Each number is 500 + 50 x the weight over its row's rms, rounded and kept within 0 to 999. Layers, rows and columns count from 0. Numbers have three digits each. The size before them is the row's rms in percent of the matrix's.

# layer 12 MLP up, 1024x256, rms 0.0526, rows 693-747, columns 128-255
101:574533590458523518448496528436591586392574487506415444491538410582531569450483520486528584566548406415497529529542595494423517484553578516615550564548532446479443542424505518547572519541553519488443451497548431487442583556506517499417503522465422411506427504471417464450600543537563560568516401536390524515497550445478491590501496477470512514544497495425497530506490429540408548540509
104:531477444510473496442478486562583491565523558508495525496506553551561492556581444468478543517550473478494500450534437500399468514445626499459491549549508451434388428545531480436473455552488537472490473522570443540478340496514484402454396502527512486535467432468547558483450432426498439611517569574500454534536518478450468483487453470481456580548517503503566433542556588526505505526370
100:491559401463497505536496478489559459486429485426491507521537392456499488484488488466519533522547488454470521505473451558434471416475527560456576486499563534518483540562588446497429449485507531511463472535497488457387487531597566443511560591536461516485451503534526550475513575457496474488438530460478487493517510472440520398541470585531514486592475534420514636565524452584514524571514
085:436497469491489524521453401544453537463437541505428587418436535362502375520482491457552551495496536471499530432447456476482517497494544457431522522448553483611565516471586512563428473512557468508506504523461493492574418463452598529527525502419485622518519498523509452448418523523550428481509455510527429514535557517569543533494577494466540496502485400547576546411571429514430463438519
097:427457370383442507469465401481475521472492465477482595504414496550586489453503415618561553540529573465501595487408514415481569466447432510444534397464486530446507508467477466472519440592541517446468516452588539512633513525504508529483534551585552400565444447467531434485490502509508520613530469509406421455364516524507452471487496436436604511530487538544412527519574426531512563536579
093:533341459525518532460529486580536584538515346520566492579503525508433541458531564454460486554537475483504462440413479452497455426435583425463440516560465475539456415486514488433557530471504590532423482447508446562538512499493594460540496415452551483466470485555442535491455508479486540414561546495537488535434556519541539480475519549585591461446576402476567481408482571576377423447455
109:520448605495481472524452519538446598557521534409546558548590496499501558478465576496613506448475608451469482466535482513437495477542475484449504354504534535541424487515485503510488617440621544580478500503422563515494478445599472562479437565555468518477602544538487515385477504470471469506402433541511471460478499526493484469562560529511411461502537494509478576445554436452569478575547
098:451524556513530514474525436472543497487551425441608621487482516518404338415515452515472543473555466594519427537575528502398513453487447475537490529559516404479451541489491519612515516547431392457529413523534518543454420538471528514567508508470550561539475513499521496510441474522503628530473500596513485476415448466524476511550558469551370489543506444508486529598578537531532514499469
100:537458417499487565527573454496465426436546449449457495497562522540448428506523433472493426496522545425451498516571437557555555602511574556446533535593517540515496469472527552551646439520487473515509370546460500458478516521524412491431548527560460514592422514552481456432445474452401529492498517470627442495464449548539537474445473579578562534535526475490493519574527493517459512484459
092:507480530414510531473516480570618586388524560490467472429529492478451543388425535494473480489480477455431501513469425539474517516442461524534517576533556495466499451524497513497430443488555491557512507463450533491461506462442533533506539514516587432505461632488530430490441556419574490451515518558498512593594482369486446506578530592508519519452487507511548586518520488474584421395487
103:475501508513442483452422539660457410540552521530484449466426613529523482552558379448530495509484590512568461546459499479535458457504503447467521432492573531517543445472576515599429412464508543559442421541497499466494442505565435589402500533520445502498448471511515446486527427464477444505469487526577568491473432444589510521490465539461418475536613500521557417477495408421514577552570
099:495493536475580402523486572525449566494502494451521470518489470452442473577527426525544550474555529499489463467505468506524419533508417487585571517517454461487529446535537497494549489547411532427475535404493486469448539472556470496525461467489508426575483591531500590473514527472504525538501544510579531423392545473619588475528530492497543611351542446474441453534443494586440395443462
103:507517454406515454528558623523372568493453495500529474474428542523519566525438417496516505487542433469558483521482427493549528481558510451532548591522503499455500529516595483491419484549622470563639499465541513510500502450482537407543575467564519554561503471540541506430498629430613369507512523436529493513476559538446553524486417542515461374440494501392470591441537571468511393562520
100:495489424497423435505470611524478509490515469539543513517405459524436464523575518540490603484505574497499431509501392454520494565541475435382493607576479552429555478529495502508537476463467460540483357548541442533472532476476665536525525588487516489482460553495527602491491484526507537537472528449507521405442475447484399456436502460449436530501492474451478460514491588577484475504475
105:661592450503587496487484524472434541410470473561503487532448539573544573445460472525568463427554546487516508505490456418539539498533533415614507458481512513584550497523457427457459460505573546500449490453499601434381447497503460482432408574435454450485478477527509484518481554408504447458474476491452538526580482606475488537473591514529468574438566522513581513508517595561459588487485
101:558487516445520443450463529499506558425516542398465527418566457529482527529495483622526552523501474397456554528481484433497497543521484453494510450581511537487456425513349585450538495587481462514510476472507528480516502445539452465614458503552545538465634585537506413550377476475570527500576521440536492443363558436468515504391454625486461542534433585464494570500413482528535456489476
101:555509582498499502478451509520510565457550434509491503494486505535508570564463471384452522517476525471430397442517448493478473514397529503573481596516544550456398536508535539469515512518467556441484476337524436490608436548539481470482490513476579477489461498547482422519410584534525432456579463435458586480440515503445566514489419426552572521494474511483464539524482514550532392479466
096:553476513547474504570596498482589478553626565424535472476513419537454526494486436508504484491477490487467461451558556590470455546580469470475538580548397482498427518480551505518486416373613429518542485543581461529503512507417451520543413447536472475510417397483423550462497491504397469532522587481516485479543457534474595479465495414514539478425564535461400476514471497432493485490465
105:584466511482611513520516523498597405485499505479529556468615487506507513461519497529517524531505481512558539508599497494527471478483539490526423411507544352443469511549571575503478537482520507517512506428579455527463445522559570435483509548440567586537517519502488570611418470411436482537533472583553549481506511399529531471453486484506556448516503478464453436498547530506400486541511
097:500476529477491495430447516504453517562448503494494516469542465499481564478542498531586475424375503574445592523580458428482525487427548533547452454430551391499563581498460478554470483553490468504474514436467488521545522495619584470449538472564456495487548522541467526447457511519487374558505516507456614485469570552424519396490514460490443387474347485529548496515467514472492439567434
105:435561565492572476499469450559456521396474508542563530481473537559513559533421483540557473553529510546502632470467470361471566471460525410451547499410547539560530461515443485544434583443475515403500511411472557522487451572474452619460525461560470519533509540506483464404554561505482495495475465425490531513528575540497507571496471507496447443550438465469498415593465568518588549517583
095:472579475473528421411507582449529470475495575464520396592476509578494515469510511534489438498561478569505436558471434494507494425547528473602564430571572543555394511547606496505422495615542557523436521527459485504503542523497458470451504460457510569538526465493469548510418514479489387606494427530548544514475499511502561625485479527491550453454523527472515652471513527564478438549501
102:477491570626463495542529502425449424376504536544500466500519513578529515561534500430459477521484502528401469419511606501509450558545507475550508467493433421486467448478602536518383533531529482556493496433495566490532520501550523540503426551512538480548570537565531529511459550480496479512456495489566468487372531512556519475427621454366450424584508545564458485556484500501484404589549
102:476564540466476551462509474486537573551490441440558485482461460432535602462641497390596451476541484557519495476530444622481511480489523551549469598592463480549563546576496545534515415516497455433554528559499445502535401507433450469536515545462613619538529514579503594522457556483551570557502564469567563524427554498501598465479448490424477429479396542550522499497459485510461508527467
099:532581459511519500519466523454506507457486536444478478554430441487514502459511436523530474515469610470401429529535599421510544505574469438608517381501479456470415499541543421557399637500557568382468463550545590532468439473475514579498490479492516547481529539538525510437546467545487556480578484484569488497458497451515517422486551389537590525516462472531493490488450551440509543438521
102:496450528525502566478455484573515524482496471457442482466431448472492508560461500470430463491531525566542484432515498504403514466580447432492507552399534538415493490539445705489461465599426422570538446531495529487518514581533480427559347595442503582497496505540419480558578420529509542459481472518438525492440368539551404473515475515555512571506435483476512464571481406451460450557400
102:539531591465506570489502512458416579456474401568373410611473514515458530438571423466499415524551512502564488573473465641470461495464488524490475435502485549489518526562597472448360590592466493517538495532541503526436432462480504412564496415571540487578522543469509479465488560475555513464545432522461510447492515413479624514496503474434482548443547512497554481429577547469537461412628
106:533548491513442439616471544508467547383538491476519513456563430526422481538527445425496395547444611577492436517537538414520474466478473418525491501401513547531594562530432515530519489523474516460507564561525403493491425437521509483579472489482471526482513422513459429475463516564549467507457524433511455509448532694512528568477483490578544469452493581474504523554496497552464374450471
095:523506522484570448470426407461492568487480572428519478462468533574451492513564486458454526533529487592530506423505502434473515513518479429518548500505519454514523486619482485559547444442534541522473463493500525444525454524504483569548392386521461506507443467476449553456446504465547539532380465497519477430551431544390535472365537414504545520491511530536567480549498572400453444575527
104:523530460530525461525489503451425478595555486543499518448517492518506560550534490610550452555461511478513553504521455433456460411496526564576476501499531593498420560551521492583542538455473525490408451476547456523505483504445522545456477474549466468494496464533479479572506480417469692548541359586574494547507503546522578448506598478496597501474514527558619483520429518519520482436417
100:552473482479422549534522493475560397527534488419520474563556392472533458545535490509542495477468458538576554429685597469530532464515487467512517382449538457489632500560526524504511568511475481541461432479477518445503606441450586432426515473374483506561497526494486433534477571485444490515459448422464455584556469449512428490441554494467518536519433493524463482495509462457420468559447
103:485550537504529446509563609518493489464499443539478571498453468422471438541579498516476518592486588541398445553527511525578580457419416532544538400491501565497538473572576435542493486510526528419587498474539413500496427446496554413434480418519538535383458527458520549577435458481534485475551555430525519443513441429502575462476521595438468540417586549452423499492534510491487505584490
098:448519531468496593560452458491507450449378549435490509530430520433511547567541445545518511521402441485542495535496505529482492527507531473504490463548454510452530454583528587522536474495555406490446501499590497459482531543414558520440428522492557487525455506510540472499468383507596466562592515578549479533419512558556394473521484565393469515481572542603553446531506428540423461499471
095:464464527554484488599550546541494544489436474522506523619493535572430442625499423620437479469490421497425418492483449476468459559491592516483473560520512588473543430511548552453488531640535525458481391552490488559550447543331495485549466486512520524563518513522441502468433463443538491596492472575468437545469544499500499549491509530555449494456518439501628506376423475491420455514485
115:462393463532498495509453474464498505492422606480532579599481583430527552586492475509537552467558592503447495523491462587555495500516554413519441499485474421530475556488540519495495476477449540506590470574474490435479552700475432439586502520480524479583505499591514500519499596505468514455535468465552522522503536389487429505556575549469519512455419420563457449456540533449407411535432
096:527472447536503556455370410406563481463521533497480463504561444571481483561501432504480554526550512566514486473589526546471486484531577524470508533526489480454454481458477526502507503406483421530474428438491597557458500496545506516542526509532460493483435406515484422564530486477559504558383600478531429420560533526433485540574480404571503556492544412454506459462577464499469495446497
101:595451364410524455542432457464471510481480496503487469526534495451471486571501546494425429558513537580426442557493519449413441516444516523547498460523524521507473558582522515498504492510630528522494538576447503546520500437482482481600508511516556482484541425456477540529500540373449510512443510500509535495563371459593534518535505555493506480432456518534509457536550452480470522502450
106:510442457495601509481385432583461449469457564470549488572578495591559459505310465567537425429421544422588513522558511487430572527470508515553464421472456505550513515524420491477506517568530549462456490602436579492553406566517522432533495496452474576521410410524462457468519416563564556500582536493489479504430448553494439449478512533473472410446491491549472554486461472458493534464479
103:592507499479396563460546430495511603542475589531467510486480448542484513446554480469457503498429556551455517489518471436528505390543446527569525357460542556443567549582537427481475510586508486522500447553455450522573551454479555493494505442520468462476448483520501527564492531531460505497517446570606500525453490510489513504495481454511504491479527580555575443473513568511453483503502
098:476411499435405500588482507540465347515610469516456511476392397555494491517469552533525547594541494506567491520461569487543490503555525393574388522480513451490480473495533415490359589418446514557488523441492468526400552456488505547509593487470468504489499548520429445469560534546516556599467638480489483541473505370566466477492616485405532486552486460482584497474483493517554467460499
103:501537568496625500425563453493485598535580474438471519565501504567366539544460523550414532574507499444579441454575474484539524538501446479462505573524608513505484508600570470477553545545529449498550399505535527540575489447477458495463530575526507406523482500488552523595457469529460444535505525484554420568564541463408480519462611523535579507417549490431489433443436467527430536555406
102:529467509381442461517511426484485421526476473554528531428529459482469490412526524351394499462540436480554589576512477509473549521492559509472528579563470388498523546454554446413448553437463489452523445451435484526547534537430511477453528471511519559468508559565498549526498404529503468507447522472483561482576504452421500528508466419441504529480511563436574472496549427458570511563577
097:562464444531508355548509463540493549540531504561554553618542498443505508413516563533583438548545409448427508516514459490482522466474524432528458550538525482593457438499485469460448360450472445550373483583470487540564576404557495504511545488557529482529528573550487497489526497473540493465472516579511496561426532446521535493424534515574502433479616547507523520464558514427566565554584
098:497465507444422512509393531492449534402496516519480464525573437522579462462552484558515591580494495462510572563439435555494512515421512515495442525442493499460421513499495488541486462540462509424404486488542602604416508576463596408407485476578580483571526567490493546539551505459557438620445463505463514552440526517533499538441497497450540540551558499496478471510520547497518543441424
098:509555525514415482508374530525544416572535549565514529497627425508430424508529474599465427555449504526522568545530435470482476515455626538574398490446473566501505526492486519553542407547457474549547492398507425528511468464400507518487554537529474522510447512455463531477401487463459434499543573422479514462473493551450571500458522492486447563632569486557439539555481521496491409517513
101:528477585469518540523436422583483568499551502504494562424563504513496512461465463610500518553543607562582494524543510574541548521499530524527505447473538519376380573511478432488451426503461476518461563531580475456439487482539455485412490449482472429560503441601475594554556491574438513550490475562532596529604586513509515422524552505514447550484439526487453471473510425380453494448520
103:476459462561524461382525550404520545411464544421535464545447524452458515414452514465463521483535474539575437547581557579531360430435507477529547483466465382489566593509589485528574503472443520443550519540501462490495405406518499517547445581499472483455507455501515476436522422530446547432458492490538558560484507502583495406388422596586451514439521480447559560490464521485465472544459
095:488526518441448458515579514464419500525479496533538509522393393494463549443427428484504570533477397573509507513418515536546497458475532535532524521467409491520516416528482574481467498526465465561511447489407528576511420556475502518455529428461479530493505450465407626650444609452483545534506515385565487517504518537450484575497409434557459462460412356436485462534536527567527457513474
098:532433598551462464456416535464487489531524535509515429491466431563434378452512536506543632568493493538449555411549478556577495474517527541510517515437521423460528520480493441424486514493530529496543549535476463539446550541517549472494469577490535628440483398511504467508485511538489499492454533566494610531423556374533464435432561465499547502568495556589374439417438472486534460466557
095:473467500472482557539478434529460536544492470525466513474614530513462475565479504531603524486483573469446533475623477548546507519447399600469469511477466544456442510439527511597497492550523495480515482465412461559476547561484569521527475581581578487391519495508456558413480516516546532526599651517482537504409463442519556510518506448524509393482536469557447527555543455524472510508485
104:547499592500563448512521544483427495471494579390432488555470454590449518566507457411504574467575537448452466430524480428510491506550502468432535442460360511516526518485527531483552452532521437467490447488421543541518490528460470486582558599515480499515505554524504500430498477491515453524499540566497433467450485462543487474482470585388535467520468540526349496543466461538630555522541
099:511488461534512542510547518544516379492518513517514510639544565375517608507417489409475491457526507548466553535513567420432470523408454516543398510520547468531502520595498525372490492395411520484464622474588482482444545443518525508487471454436468587604556541602432617469512589436413569494523438488560501547557439524540567528586543462438473494519432502505464498508508572527493510495532
102:603514499420500509509461430550484462543493511508533502459490507423436405526498492532484541467580479425538520409502447543532483394603496507448427433579498468475426583479457514441551427467526494547452436550536487550463597459509528619434438431533522567553464467413501538472475468510608442488524457538407565552592405520529426531462478564441490508477504417538495498412539529475490529489507
097:489541523511579588484501492482485573501599599487500507507481505531486493471428458598489510535487519402573481591521480544546441517511500446470474475524544495433457512502382594429480430483601481530440607422481488583533395350568379507441508443489526526489503463481465509565464498520474454491442540504503553471539428524438549446509424525465486459502506534572515554494445456474535591481482
098:445430535484531506515487537454464555533470434403513458443501504473567571520421543456546439543540517543520456516495498486544553525528528600480590480521403512493563495512443466468439566574547530540447470539555512517538546526499531520366463473468450408550515520484386497466460508490431557540453495490465457568464429536584512601426471489534469494442508440546588595505487419541497543444445
# layer 12 MLP down (transposed), 1024x256, rms 0.0526, rows 693-746, columns 128-255
107:496484473510549488488486472465468551520549539507614396433505520450516484449476549577398489525430447469566525520434521581508493522442464496486479423597493554450433479549439530588493547549554508519420486549498466472514480432489508507584463462527565532509507545534504468571587541474511548520500482444488550510535591515569528364491505562565515532509455506502505466462461551547522503440546
109:488499444477401506419572493506502558523492445438558455527419445540505527478469478493593509602519450544555538479465487475503522549593485494509451593489477400521480582404488406454545460513516523506551575492525453546467520464564473531535507516550546584580475497428570538551507542515508539496532428554510498491517542492443483614500409552557480492581502498446502506546427415548524492484501
103:520360480472550460465507489410488575497501525572463481479419465577483469490488514564467518512614481679473452541464482467398519397435480561515549468479484452518481455412420566484436504532438504460534524488461485520441405500575428523562542486520411445456404515468451553511534428531509471526528559437501533457471423426524517621486544453570466480473511404523628523536572499559488514564432
087:445460425452518535531559402522532471466553457511536507485379450627474398535488519490494519468427555534533413563514549534582498487507471489470561496486551363521438534456359534487572400478566562553584516544559448511493403552436491484462547638507517501531498455498572482509511633459504542462395491540445419417504507553482496426486520526428434573470506518551476521496543521548591443488610
087:546498471532501439481494456504483394541454552487511415494483514521371560467550478508486536509468477543580484505583437445478488533464560482442409552528524455472509557513506504367473548501495468545515542540591446456423552558523593508582460549453508564461558576596453450486520514486558430500408500557464556559496505523553491452481553425524495481457483503576509464360539477474474478413480
093:541542527520436574515438505474530507519594528557551466468492486583542488484518421604514467495532508510568533524402534545491493562543512506586568464523503456509425565505472481518487536408591514508618504427482464611513551552565394487415515536563450499535511497460591599501543484511508537534409490483505494462520529539441457534582376435462524437515469513553425460531492478508538503560536
099:601471547541492556476571481449527542561525485528525456517460507440497544446503494564468477500506509527537475482496466558531541490521456554461514433601485445492550553453461517506442450557536454564569680570502562402521482467536514534522503516489452546465463523522489542526499536434481452511449547531539571491514494414559515512472538498461519589400511510497501421478465494478447453529478
099:536525473564492463477505522469444402540595457490522505539510510462485547491425398617484561567470629475505492603473479561394451584574565581437500594496508526446468434379488548486491465495502490455456558490535444586604580513511432495517415489548526443445481581403423499481543412418545543428505506496559525457527468480482498577495434504473529494449490580427494457502485513533433475523457
100:428517465612409545515484512545493529356483557478463443512508457518428546503495541528507483488531502440423441452560572524535503484556490554413493512515462470599499486466519475616432430580524560420550552506590421594454463524601486581559489532526467513541522551493659586572553522417550459507450543543481556459488505514516452551518548525546458504537584476562531459504462511564384482540479
091:534496481561445539463481485468514497541481574461475468537473488489455493485575493426563425450570498565531489492436538425476426501491632542478484537457488496534545546466499507471460504533500488537544557413551549552481464598462301515551509632474455445369464508484534428562477585506462466630487554421537614437515457463534521470515550541460502489446477530511504535504434441494501476437474
101:530491518561513545406519466416534445497406496474539498599459503525509459490537420422505511555389473544493544439566500554514473513409519476473472478501575452473377572467579524486517589569605547475408527439473498487557531507539527435502446531418519472436485518573563513543486494530423565571552513511499578426500450509508423523494437532490432513438551511627535500557580551356580475541515
098:563590467523528493514462428533507481437511411473413488438551562497540556563533504522538539430503577436528497485469432454481458511518535414566503519576587444558389515570521579482579450517497514487488546488522463433503423489533480439586490471487553505598532585435434451507435509469586515617440452516537485440510510504467456521533555504478519452558564462500505533520505467510512538474457
106:457425515497483472461503487455468514529491462458631583444476557556524451487511450523475459444466534442477418431531462569450531520572572469432479477575608505572517460500434468524595528435506495504470508478517465539440428545500527563490445576385476468480491539550443472528531416516528483575478560504511484493438481534532408478470501422508456474473526464426469465452419519527543517597529
107:481446438498552455507472561454473423511467455498546583561450517471502448487515499470437521534463449543501536463495544486550580445508503551467562523535480537449509494475518493491469522522534419524478482534469505503404585563560400431481603437520519529453472441445429512592461450503423437440487504487582511431479496537424477490506512604566541521442473503442598461495550513368468508426525
112:489504543462473477490493477561392534529517480473432567564497430500531565423543445509517367515429551449535412505446494507438527487459427417394450431649430521608505465470469500557494499482514465505455565505503431443557562507573473499490488435398550497588526382517501494481507600516480472488441562549462436449484429575502548468508464397512475553482493487498500373496542502445363457553463
098:495530481481481514524494442531493556520427431463442485446554535484496514530448439530480427474477483506420509520610536542430601477487465577558474489439465490607544513559545560389464416504394505552499441519498496485539493510460425504489567486560551553446489435498488453586317446431480544436505525462502493455536528535458483521399487535469481515404453441478470539506529553542551535438520
094:385468495511494559546502526500493428491493480511570478578492435513467442494439564596443537508583483489514472542497602572599492461509534450508458462423558387416500475551449507505521424485493508562593528581628542472521450486477552384560523547539537499440566432469610527518453564505515540500467458516517454550397477510509443480502411445484532498500523426533494437432536503451506630536532
100:535481503488521525500480556521500472520524510549477449548447486474523447597515481613546457537463498499499426501532486442472525499584475522576555577501523441456403426492543504432519508558554427511474470409522518547521458455388443453476473484560380488464517418425534475499443459593440553420447450518634549559586477455481427496495522599463576494581464541401451490470542543477475580417503
105:511530523543453599442592564528519437457578515449478438471489470540526476479387443455484558583589491484545524483415588493450504523485509512540555517501563445471492610417527516479415561486542580564491504519468459556320526465514459475480452533487484445527517436534452595553478421563484523543452467479509490464471539519630475595452429536554475468565551564449539581581484567539470502573506
104:506481489571509525544425502489499409545546546546505416425434574497477409466491566472576479474554463422502515485459448527464515452583463532477465496439576426522464529559579378493460502482543466486551484575445514529611514410540562597502575494480522558551469484419497502407485492443510544432511474511435411441579556514421479509376472470573619565510565484482532481547489585592418472532510
106:553566519464452508468490574490595467470568532453526402519417432478549451467481478494489569472586452495514512450476464531396437457501490500530483556475466485501557394436580525453424480537463515519410539557539474491480424461448460559539406492524489478429585516545574477467462583492479490471536473472502459489446470420452551494440465472484590503445499512513415541533484513598503530581536
102:494454513556531612573471546578511420590472496499428437443556458475542499528431492415464581495439501470476515533478405486488394526508574408540482587524452478493479485543500448466555511530513525527466546574502549509441454341500555479572482501451535489508482433486550500547473501437534459434432445493532537506525488513564472540389507498510514524454486504556550458481413577510523528417514
098:543515490490526446456525513416459414485437479542484482433548574436511411470458459444491545524517470532482545557509548541453450504528510435435557546503541517448441533501416470443464508606521552483565550527534443496472583486517486551429445555467508528439446443443470591534498409503632544518461535565485490473477476557511450499467440491559482560529520509459478493538556534446485385493486
102:563572577500558395528432504558508511506506508452475501490512421472458510578466439478419528415527506475460531500427484611458432449601517587521453451540525526524498528423558464618490499473470342502486531483469527522549584480506477575514425442489549426495486469436381615490509482538489576576520537476420549470460502473464456524465534557428521466411459550438428516491574484482476530520473
096:422481418581464527445512496425471519518555517437506492468361489496464479541511567525496451461533450440474585532472482436612517485461486498449483499487495465450437513463574579464584421464532462577543488465540465544450452458498509395539476503513516456422483486439592479502516505480475471518513474627575489524413455503491554514570449400575489509447525393497450495512445416579546424482554
102:549517501479483475586419484514505483458517511537453534500498551498456579449471494543531583499538512414477475526484536540481421520539467523432531512452564563534528535523504521624539498467573515489520569598457509497496509548508528527448546439416614452586535475611440520558484506513553451567514501511553510423446460509543514491423442475493501513514542493508488530478582502485461545410484
100:497449542488565548615479573533497366500529585487525561411543540528493566607561521584514606456486497451431532461460575414478520524466477497494525626536492410407462513510487461456552474509595526459512588461418418477573516426531501592534445586504508452546441524528518508448439496558463480477538527469562498492430487546515497520568486505556480486550481500590394463548444459517500542498418
104:462415474541596469433514493483546529498489506458475519427527528479513575524461566580490518519458509459448531481483468426513530378576453544539593626532449412459438506517496630468553522502420525601446552438587537485485530527421444553472480497498453458494343483419606471527526530478543404477440476582494468444437471461496516494520487436474522485490458546453452485579477513447560461435488
099:465432501486488587546503595558444421480527575540495506485543587569588449477481536524536593527565524523431478585539568500562461556455561518573481421542490425495491400472563391466513596505547362406552557529530434487504457510467533445467562502492594466617527479424489436520485598643474589491519479562480528645486508503498547501519454402466506486549548605554492515453465490578561402563541
108:566451506366525482441416589539487481528558506510463510475555521515461507646464518523491434482478554492393413468578544430501500573537543561498569485475487570435456581498566455449491602459571473536511544405527540440421505526523476510551459515429468548396497537446499585574523492512484444467458586470494414513478487462550442517533435552434459509548498548533476474464471526454419545564505
101:440467476481541441578539541483451527391499547472520475556553521451526496418593467530484468437527489454449484496500495473546535519543446519555523561506374557452536489523439450492563514539459530527520528503525485543465413508452438473501526490475525499419487552569421505471439420450430495422538564506514557478476507466486543509544502489574617508498470471478556530552535531501566489454526
105:595538484489520549615450475511509479525502498461442449478555409560496573552518488563539452479582490433533499550432464503425493474436360498470546448461480567481562680527514482470484467435505505481545442463529558399621480558536525536470484517475526410506497483444503472475506509552507569599541479502605522419475591523497552470483574530431473459441490463511509456586553467547473562542495
100:527494499448506519516384436612497510464501493407534460498532505418597537434510466542455550487618489496496570524483451581478449503494487443461506470510404544488427536474484470496497542439524445504443397448513555515460441454487418525516502435459457435537605574527478480539513551553511545496432500457414464522527571439517446485501574470532441642599470498475520519468474550528487447632491
096:537591475513474457439483404454566558631505438581509470565525485545528455505504472484513477461529503454447391553463532538442463466613458459465513512514583481506389553514488524499527465476538516522484335434511595432526521379510471443526482435491556400535449518514507510489489618476519509493608541400491559459462492516570478542418512518436530650551389444446469485595529377505535451509444
087:527544493532393490512475477533446457440458531413525491488482494496521558535543438554456502531558462533437520613579581478565535493571576500546507577523518468476469426510467514511574512512552519476509528511590413445434462858517488493548475485550517449542516489546468477480484553466510512557515471572470447494528560470499486532537487486548544555506539599426489507542546533428490583501484
093:597521480511582425523520457475455441538460465572474525471462472479425469455473502557514462583556515479523577556526450496537532574477419462444544543476496510560430597412515501461561515539492538485533620396450430593459576458460492471547567546429518385504414502497533517519516516518449425445439493496526565550485588503505545509490527529473505540523448491486452442478556575487472550563523
104:522501475537513473431535605474459550455487420437550492573568544535529513504507490451554467486432472443524612520494487505420426553527559569569558588436423486485437524447461540615606450431471611535449497564531516421521556500488497584543581514400441606468523565438555452460568522472431477509471525510480458539517500500490570568505472476520461571518571441483555525424534573435485386523548
100:530465544456555555435559591520453532448571557519541597558487507527458466537598507505525575542474451519648530497520516525438574462589532454478503417458492458522528520448408522513492501445463524531597408465513535563404516440562506480485461539547471502505500490464453427440435501487488470523505537531492451502500485479571481564474489533346500562477438482488453501586519526458468436513577
105:541533486545489504490567496585481509387468409559417545527434549469589471567567453556463513513536582534502533519512406461546504537388515556527623529433408574455525436462524520533487526507452502493541557510529529586505447514475498620490487512496469444533498508521513589594484467507469504422457454544495525503449447362586550498478532535503570572533496507445551512411456470482484485536540
097:493453486524481455604456392493560561458563423521537463511490482487499603441512538497523496462576487583527505499507422474524455463530495520540524485512507628485602496465534491631421507514544460535476552440498377460592507538548495464481463514567501558531478502496543546508460448375467466427433457450522510527545545599547504617511465502499450511462539480471460543482549613458522633447469
106:497499542382475521559517492571438548586468517563465521532476460539521439528481575451538499451451525471443480419538504410485578445495440422494466476517525501591502507416572528488561470457531439482480485516389543373456476429559497483441538466569538467495570478545380529460464526465513498482518426478467593581435471551502539453539496513355573589545541488526551501591567439519543478552560
098:477614425480528516489485569475490496497555471477389509529600602448473471510554431595515604550448494578466430483434499488473454492499432508642490562540573524580521505421466552573435397530509496562446563522525545471435529488565475464495427487527441500542486504468493439454508553494540506464500408572499402505447479502478489536459459548551490546581476460483450517597485450541485460393469
092:518486529586370596492509503492599594495471565553519511511529535561500454503499450490524546488414528443582501515472470457484608488394472466588503483533493586564478432504480442461448581396573469550539461366494512486484511454465485509499467472512518494496482479430521506429501510515464560495573462462428508490424521433492613522479580425478461499452568544545495588505516477454510532517516
104:522514530514476452565428398494513479560512510471445540517450547489502536539526442502428512530436562477499519453570541531441624546553599592572490519533507410489600547486580496537490426496484420635488525545395487535494459485511478511566455509511440429516517439440460573613549505587505527464532616449543510489480493574542504412501466515513412372585501438452537537545536576448450468537446
101:396608435437528518580410415460495430431502566552524511443431475554549436570430541472473459473462499628477471449458470491487474460523442449517482359520491546491514462480537440631506497460500457506525432518563550506522516508473481501540468492397457438471504440552468415545515566505515563494565450578504456428465486501502506517539467597503493498446423546428573558488556494464488498487432
105:493503509458516468524443536527479520530488509528558461460527450479441533427586515519502380489489468501396453544510523576511528362513585504528501486500399411328531484444474500517452525611514521531554520459468467566412526525522539440409527493501481507387504535460557500462513367484431477464545548491563494446461512515455435495468482548452536551533557462510552500477509436473453466401456
102:440494544475522453528440486510440470497519463546507502559417436424513457468508517445574479618497543450505540438474528514395487468471553540505516563484490545540522434539534478489494549560568512550473501586496458507566495498351481401475473558393476492465528467500525578543477559525437491516463495459508445537456540368501554530488506468431537527533537446537494541551378474457434520524471
089:537547474573546458451410426424431392510482518498519439476515621490513586508541546543538434528542637443546408500490506538430447506558495527470534407526469506437522504553502524520370514562520417557563450581496521464488505454478452462498523530556482538487516581413538490471560511464532469509473429601473594531499434497513518498482494488505507530498537603565537514431454482474426535522505
097:586519513468509509411512478471564513560468576464494516513474545495542515533553494531480500509561586458527546514486529546501493554505533426564458583516410483494529538513567522499474446519545433555543461536398440423517576512536529547451491436421532538491493500508481531523547427410512593507523489483575386442505475511547594440532559547530650582484555544422587481457449486516492558476491
095:429529454496446559467495469527516463557445437560492574480501586497517544569432547518555594580527429518472543534385565532482575434384573449468503566489424543539489530576538514529520412501468540500530515497520539468554577341557544524442479534511471491482478499552557470466576483499495478493443492506595537463450532414464503516518555373546451500502427483513472521478473531476574468508544
109:455503524523515491541470493473558469510432487440431526539551514449527486535599474428468428451543508535497505445456524416581573466499564481598489507529587493500507388513606509512484461530545452511516520469528572472517566448419415530580571520508471428487461455476425421514409467417474561426517512538530435634530496538524508421497489425460481520503515495456480576479595566529538580551532
099:543401571475437497471499491592521487472494543485451397514468515458498590567492558622526451578450433608584454475462514550532509566504571404547565413486508559479541521545437524522431506601434518533557397465501537461596461442415455487566433537459446492426496380474479489465466480450446500459504496449525478593515436450479538468544492552564474396545589531451534462477547379428416494480482
097:489471577539531504555535493515528507489439570541514410558455504453507534465634420485472480530516412506462472545533506466482434511567493454540512467553494500481475536568501536597565512502489461519552539543466492556429575460493475593487488497464523381409587365435539553568488512555527578559489441486516496458536547535500515521460446461564524360527521478421609546516599470470481504403508
089:481530418559513463493419557469544561598480474540526486429421459541506524507436429416478551502527486505481386505612502487552442437505438494537492592499476449525534493544503507557607471526416478510595453589500495408596524590481464530492489453538515503452595511451495545537499572414512550479473474463526502531529466478482505563554536491521525565430569481464578436469539523536570451612510